config.toml
n_layer = 16
vocab_size = 2048
norm_eps = 1e-06
positions = "learned"
qk_norm = false
tie_embeddings = true
init_std_o = 0.00442
init_std_up = 0.025
beta1 = 0.95
warmup_steps = 200
decay_shape = "linear"
Each number is 200 + 40 x the weight over its row's rms, rounded and kept within 0 to 999. Layers, rows and columns count from 0. The size before them is the row's rms in percent of the matrix's.

# o: layer 7 attention output (transposed), 256x256, rms 0.0636, rows 241-255, columns 64-127
# v: layer 7 attention value, 256x256, rms 0.0881, rows 242-255, columns 64-127
# up: layer 7 MLP up, 512x256, rms 0.118, rows 0-9, columns 64-127
# down: layer 7 MLP down (transposed), 512x256, rms 0.0774, rows 0-9, columns 64-127
o241,095,185,238,258,229,204,224,112,171,206,213,241,213,187,208,191,226,191,251,172,186,185,163,203,194,170,154,173,295,143,69,239,111,208,140,195,167,220,194,216,157,169,129,208,183,145,219,223,197,230,162,283,148,164,208,238,155,230,190,182,211,196,204,211,224
v242,095,257,185,234,212,226,223,217,208,227,129,117,203,225,182,228,208,211,141,216,147,177,208,223,145,210,196,220,183,214,151,229,209,170,195,154,222,173,145,254,219,202,127,247,294,286,158,214,224,208,207,161,211,192,301,183,221,162,223,222,200,206,277,192,173
o242,097,96,156,207,230,196,213,187,140,203,297,195,178,201,164,210,177,189,208,180,159,170,238,216,199,137,246,126,219,193,185,269,171,238,200,203,221,189,216,146,110,133,301,222,178,107,221,306,221,243,183,219,133,246,186,199,173,153,196,224,171,188,155,177,237
v243,102,220,201,257,222,184,189,179,180,132,202,195,199,324,155,267,208,208,181,179,154,152,234,195,163,212,167,222,174,158,172,203,167,198,303,192,244,214,220,236,145,162,199,119,252,181,226,221,226,178,233,124,230,255,258,173,207,246,252,235,263,157,167,237,223
o243,099,192,178,168,163,225,201,199,219,280,222,201,212,155,219,169,195,158,233,295,146,171,171,194,280,203,242,216,184,157,243,155,178,169,152,213,209,148,157,113,198,237,150,226,171,214,150,213,187,151,196,296,194,149,183,202,212,126,182,170,173,221,185,202,219
v244,106,179,178,272,193,202,209,97,165,162,243,179,199,139,240,171,114,241,230,225,168,259,174,267,202,248,155,238,204,211,152,251,188,205,198,200,224,178,211,246,174,210,173,171,256,233,141,137,134,203,231,140,203,190,262,214,168,155,212,209,212,154,303,221,220
o244,103,248,185,185,230,249,120,226,194,168,182,221,190,105,258,230,239,228,140,165,201,193,177,208,194,210,239,157,146,184,244,143,184,197,167,160,195,170,244,221,160,202,179,176,148,183,164,185,150,230,176,232,237,214,190,192,224,202,219,240,173,266,194,227,264
v245,091,280,248,189,202,225,244,200,215,216,183,175,220,203,250,206,171,310,267,252,212,164,185,238,239,211,208,175,218,206,224,186,112,197,196,218,263,204,214,221,186,210,204,68,166,206,200,197,246,232,219,196,218,265,196,237,155,195,161,127,238,166,219,185,204
o245,089,189,104,168,131,193,199,189,147,154,238,181,219,189,181,218,234,173,161,132,197,196,187,167,220,194,246,186,243,264,205,223,229,258,241,241,202,150,223,158,193,199,214,342,183,247,153,198,230,162,151,203,155,188,211,95,265,213,218,211,186,176,236,200,188
v246,104,185,108,230,229,152,189,167,165,169,254,243,224,254,224,191,133,215,237,128,153,200,247,232,198,164,219,239,208,242,229,185,241,199,202,193,211,199,235,149,207,205,226,199,221,308,197,246,200,208,246,211,149,201,192,221,193,277,216,260,154,169,250,291,226
o246,101,183,298,191,196,184,221,222,203,244,192,215,224,168,174,211,201,217,133,215,192,183,122,108,188,242,230,232,123,157,167,154,193,154,225,187,138,222,159,174,230,209,168,210,200,195,200,152,214,178,240,167,194,139,209,155,189,108,131,199,259,270,224,161,188
v247,093,130,189,166,181,145,166,159,263,245,246,190,185,156,157,143,217,281,186,165,239,243,202,157,204,237,175,226,128,272,184,174,182,208,213,214,263,165,262,294,240,233,284,213,157,167,115,159,122,160,200,279,191,181,239,180,125,195,295,233,279,157,169,140,254
o247,096,274,203,167,151,203,234,240,151,210,235,152,161,141,245,193,210,219,210,176,266,244,176,157,154,246,196,240,258,166,218,167,244,306,172,187,200,203,180,248,135,114,97,212,191,209,173,140,187,201,229,140,229,177,217,221,239,188,211,150,231,177,240,327,113
v248,098,187,198,204,227,124,172,167,220,160,262,202,161,157,204,203,279,240,225,169,153,261,124,235,147,241,203,241,169,208,250,244,162,148,174,240,232,222,192,177,127,181,261,228,201,199,259,201,219,283,187,233,188,164,178,192,203,215,147,203,208,219,130,182,201
o248,098,225,199,182,293,201,178,177,239,194,204,227,202,187,187,212,179,173,136,199,162,112,251,199,239,122,221,257,152,187,187,223,163,229,200,132,194,143,277,231,273,261,196,212,234,227,212,108,173,190,176,180,243,218,231,190,224,163,191,179,240,249,183,222,259
v249,105,149,179,181,249,262,250,246,238,208,229,254,183,249,161,204,237,123,248,164,183,175,170,156,191,189,170,227,173,216,211,282,192,162,134,198,163,226,251,190,220,205,126,157,137,262,119,162,126,184,215,223,237,208,215,189,224,192,156,228,181,193,181,197,183
o249,104,222,178,242,215,214,281,231,212,192,174,167,281,174,214,228,178,251,182,204,189,253,261,197,287,156,229,169,209,238,96,166,211,217,244,161,153,172,221,195,215,228,263,222,179,222,220,240,201,267,238,205,192,252,223,224,173,186,222,155,234,164,253,241,214
v250,109,194,232,135,203,250,163,194,232,169,164,171,206,267,137,198,160,288,209,302,228,210,191,221,179,172,167,231,140,130,174,243,247,191,167,203,195,196,178,220,182,201,181,197,140,235,225,163,166,223,161,166,223,198,208,170,143,177,148,246,207,173,210,131,229
o250,104,276,188,242,192,212,248,221,204,247,232,223,213,162,193,160,182,66,185,242,162,251,227,238,168,197,179,248,185,228,239,197,159,222,210,213,204,189,223,169,199,251,145,193,138,136,213,209,213,213,163,289,154,168,105,230,239,290,220,202,226,195,215,270,191
v251,103,166,188,108,195,187,213,199,256,98,235,193,223,119,197,141,169,208,217,243,216,239,185,281,210,166,278,268,235,145,147,271,188,219,210,216,139,231,236,170,157,203,204,174,227,214,244,204,233,175,242,172,175,203,211,101,224,249,250,257,170,205,264,231,280
o251,103,247,195,218,181,147,216,241,142,205,190,191,230,234,247,196,227,170,195,208,198,209,134,192,178,149,171,178,235,145,192,196,197,191,187,142,134,227,78,218,209,251,158,142,212,161,191,237,155,161,270,241,237,215,187,264,195,280,194,151,215,202,239,233,150
v252,103,178,242,215,179,300,163,170,247,185,232,176,179,258,168,191,216,169,262,240,199,232,147,183,224,253,226,172,236,175,233,145,154,165,243,217,210,236,177,257,204,165,150,175,160,218,118,170,210,239,157,214,219,146,199,233,253,272,194,161,153,184,150,272,195
o252,100,183,212,234,252,214,156,168,216,162,144,203,219,161,273,241,199,210,218,182,198,203,221,196,250,167,181,187,146,128,236,179,172,270,176,195,205,243,217,107,176,253,223,211,292,235,163,214,150,288,231,193,208,159,185,147,176,270,216,197,210,216,209,144,249
v253,105,174,216,206,228,144,147,190,207,248,185,258,177,220,225,156,264,256,287,234,155,248,173,221,207,171,184,234,197,216,307,147,173,139,206,185,209,188,195,166,142,188,241,188,78,138,217,124,194,212,219,176,272,245,163,200,227,107,216,236,237,204,215,204,227
o253,104,244,266,164,181,202,151,177,271,252,136,122,210,168,266,234,151,155,188,206,245,158,216,151,195,189,219,227,217,242,139,151,263,201,194,224,123,165,213,231,250,193,225,268,203,211,155,157,175,205,240,167,201,193,219,160,235,252,257,216,194,277,206,192,157
v254,105,143,196,209,205,173,339,272,198,204,229,234,200,201,140,158,177,210,182,206,191,189,225,249,201,281,253,214,222,214,258,255,161,188,141,214,219,185,162,191,111,232,318,94,238,271,201,213,190,266,179,176,287,208,199,267,197,232,182,214,235,237,190,178,295
o254,102,252,194,149,179,174,165,189,190,112,257,219,184,202,181,224,269,175,195,257,255,163,211,213,195,121,166,136,220,208,180,166,187,214,144,208,194,188,255,229,255,130,81,306,150,178,196,201,222,212,175,213,230,179,225,206,194,204,121,207,135,279,262,223,158
v255,101,183,212,222,250,201,305,233,246,178,162,194,172,227,271,203,158,179,166,220,162,205,137,261,123,274,229,183,137,223,177,194,165,125,157,140,224,196,228,197,171,213,235,176,247,160,192,181,212,176,200,222,146,196,233,175,162,201,238,166,108,201,209,227,206
o255,099,215,204,216,255,185,154,240,217,135,162,164,260,236,208,170,197,257,227,127,162,223,212,141,187,114,191,214,187,247,197,219,244,172,192,224,245,162,185,228,248,207,210,180,198,249,136,166,215,310,187,171,190,179,156,209,201,140,161,224,162,151,206,231,173
up0,099,186,214,253,139,244,202,200,211,253,207,240,177,55,282,143,151,194,111,227,220,250,175,204,256,205,226,220,141,171,173,168,201,197,215,210,254,250,168,171,200,188,262,172,226,195,178,175,258,252,172,221,215,175,165,149,142,170,244,137,220,209,204,149,226
down0,106,233,187,226,149,114,167,128,246,182,192,195,208,166,177,145,207,163,179,126,225,195,175,184,210,317,175,212,239,182,181,208,192,234,223,274,256,252,138,213,155,154,144,148,183,234,252,168,163,145,204,170,219,157,192,213,133,200,212,169,175,255,245,172,179
up1,092,244,277,188,185,286,137,151,198,218,230,201,219,191,202,125,169,194,131,217,267,207,265,178,128,267,139,226,195,268,192,225,183,234,189,170,169,125,232,144,215,169,238,195,212,162,208,173,133,248,229,299,146,218,269,207,204,187,239,157,190,231,198,175,235
down1,094,205,130,171,169,172,204,237,154,182,212,250,187,169,207,212,263,257,191,241,184,213,172,182,181,218,196,202,243,232,215,244,229,253,211,172,159,231,268,204,238,211,160,200,209,283,139,216,191,203,211,187,225,252,196,198,220,146,174,187,217,151,246,244,164
up2,099,218,183,220,196,265,182,191,179,260,218,254,225,239,177,179,239,219,285,235,193,273,208,168,155,213,238,157,179,296,153,177,214,264,180,239,169,195,243,188,191,184,224,185,165,171,201,160,218,189,203,225,205,173,179,158,199,167,192,163,164,100,241,234,196
down2,106,178,263,253,130,109,203,189,102,213,190,167,213,263,160,219,184,150,148,265,221,257,200,215,252,283,195,211,167,207,192,222,236,278,168,200,227,187,229,127,166,185,213,228,208,188,206,185,206,223,216,205,196,174,229,127,181,241,95,246,235,149,213,203,192
up3,106,219,217,163,208,269,163,236,219,235,200,220,135,237,206,184,253,250,180,138,162,219,215,167,241,213,243,198,191,178,118,159,196,137,204,333,192,146,180,227,238,204,181,220,178,218,189,172,115,257,163,148,234,206,137,171,155,207,205,172,186,209,190,186,295
down3,108,214,237,173,212,145,213,237,163,250,112,269,154,213,210,187,197,259,257,178,151,222,230,220,208,150,187,228,174,163,175,231,179,217,155,150,209,181,240,220,166,259,218,233,264,158,126,130,186,145,198,225,188,250,201,198,208,195,232,264,221,180,154,190,73
up4,094,209,318,177,233,147,200,121,261,215,231,153,254,243,110,194,124,147,157,144,216,225,204,197,190,204,268,160,253,267,136,245,185,248,247,237,173,156,238,261,274,221,236,186,267,244,151,191,215,220,175,138,135,183,202,223,259,196,200,199,274,136,165,241,231
down4,101,111,142,184,199,188,178,215,181,157,186,122,163,213,180,178,147,175,224,173,223,180,154,132,273,271,277,236,222,159,230,194,174,227,245,204,252,205,203,142,166,184,213,163,230,157,152,178,175,199,245,185,145,289,221,178,203,224,181,204,190,119,163,176,137
up5,092,184,188,165,176,238,179,218,242,209,240,219,233,186,183,204,122,204,219,211,227,191,187,200,261,209,191,256,181,217,232,200,221,176,248,113,246,207,155,205,187,225,242,201,240,196,183,184,142,130,185,120,275,166,141,220,226,194,158,217,179,224,116,236,237
down5,103,192,166,257,209,142,182,257,194,192,208,222,161,216,206,304,161,204,160,242,169,201,171,186,242,206,248,187,212,236,223,156,227,206,260,227,233,216,154,153,173,184,142,180,258,151,158,229,212,170,160,204,180,165,216,215,208,210,214,194,164,165,190,268,204
up6,097,231,177,188,202,197,178,247,236,240,247,194,225,231,217,158,166,141,185,212,182,244,229,160,204,209,242,268,169,181,197,208,172,262,153,265,227,158,191,235,172,249,208,206,186,232,182,238,182,269,124,192,192,179,208,206,157,163,235,229,232,213,124,252,241
down6,100,196,138,188,188,275,157,238,196,274,214,191,264,265,197,156,253,199,229,215,213,257,233,182,226,221,189,243,175,206,225,190,156,240,163,208,275,210,151,235,208,180,197,161,224,234,196,170,190,218,148,169,230,209,160,254,123,175,85,229,256,186,235,220,151
up7,097,203,226,207,208,173,283,181,235,184,177,132,205,177,184,177,228,184,227,292,160,232,207,189,213,296,149,279,206,214,185,125,224,185,150,192,224,216,176,150,196,163,212,133,182,241,262,211,171,191,253,234,224,192,187,101,248,241,204,166,203,215,202,213,268
down7,100,217,221,151,180,228,219,219,274,180,244,230,217,138,235,205,142,209,134,234,180,251,200,248,144,185,198,166,181,228,222,190,220,127,193,182,279,213,176,275,218,185,246,152,206,191,218,183,222,202,182,225,199,174,217,219,246,108,251,172,205,276,155,195,158
up8,105,247,203,154,206,175,247,236,223,222,201,155,153,218,189,224,181,191,204,128,161,224,223,147,162,159,228,143,239,231,210,168,220,210,164,216,214,249,126,213,235,140,171,214,199,240,262,211,168,268,144,148,254,200,209,227,244,205,255,156,241,210,175,187,235
down8,098,150,205,129,206,206,223,185,210,185,164,228,275,238,186,195,215,185,169,247,134,164,298,177,148,190,197,267,252,168,186,239,253,158,202,271,171,288,168,183,145,208,195,197,287,182,238,158,237,181,191,80,216,249,171,224,200,249,163,219,191,228,221,215,201
up9,099,289,161,194,214,197,169,220,203,193,130,171,186,224,252,227,218,234,191,212,157,253,199,172,236,197,173,231,228,247,243,178,143,193,120,192,294,229,195,208,189,178,117,188,176,148,207,244,123,311,183,173,166,204,167,187,247,241,144,152,206,242,260,175,209
down9,105,189,221,168,183,185,195,149,203,222,215,198,208,107,140,231,146,252,236,183,251,203,186,199,263,172,289,205,107,189,242,211,221,232,134,187,280,253,168,257,183,249,212,228,175,249,228,195,199,211,241,184,184,209,211,160,195,191,220,179,203,141,218,194,187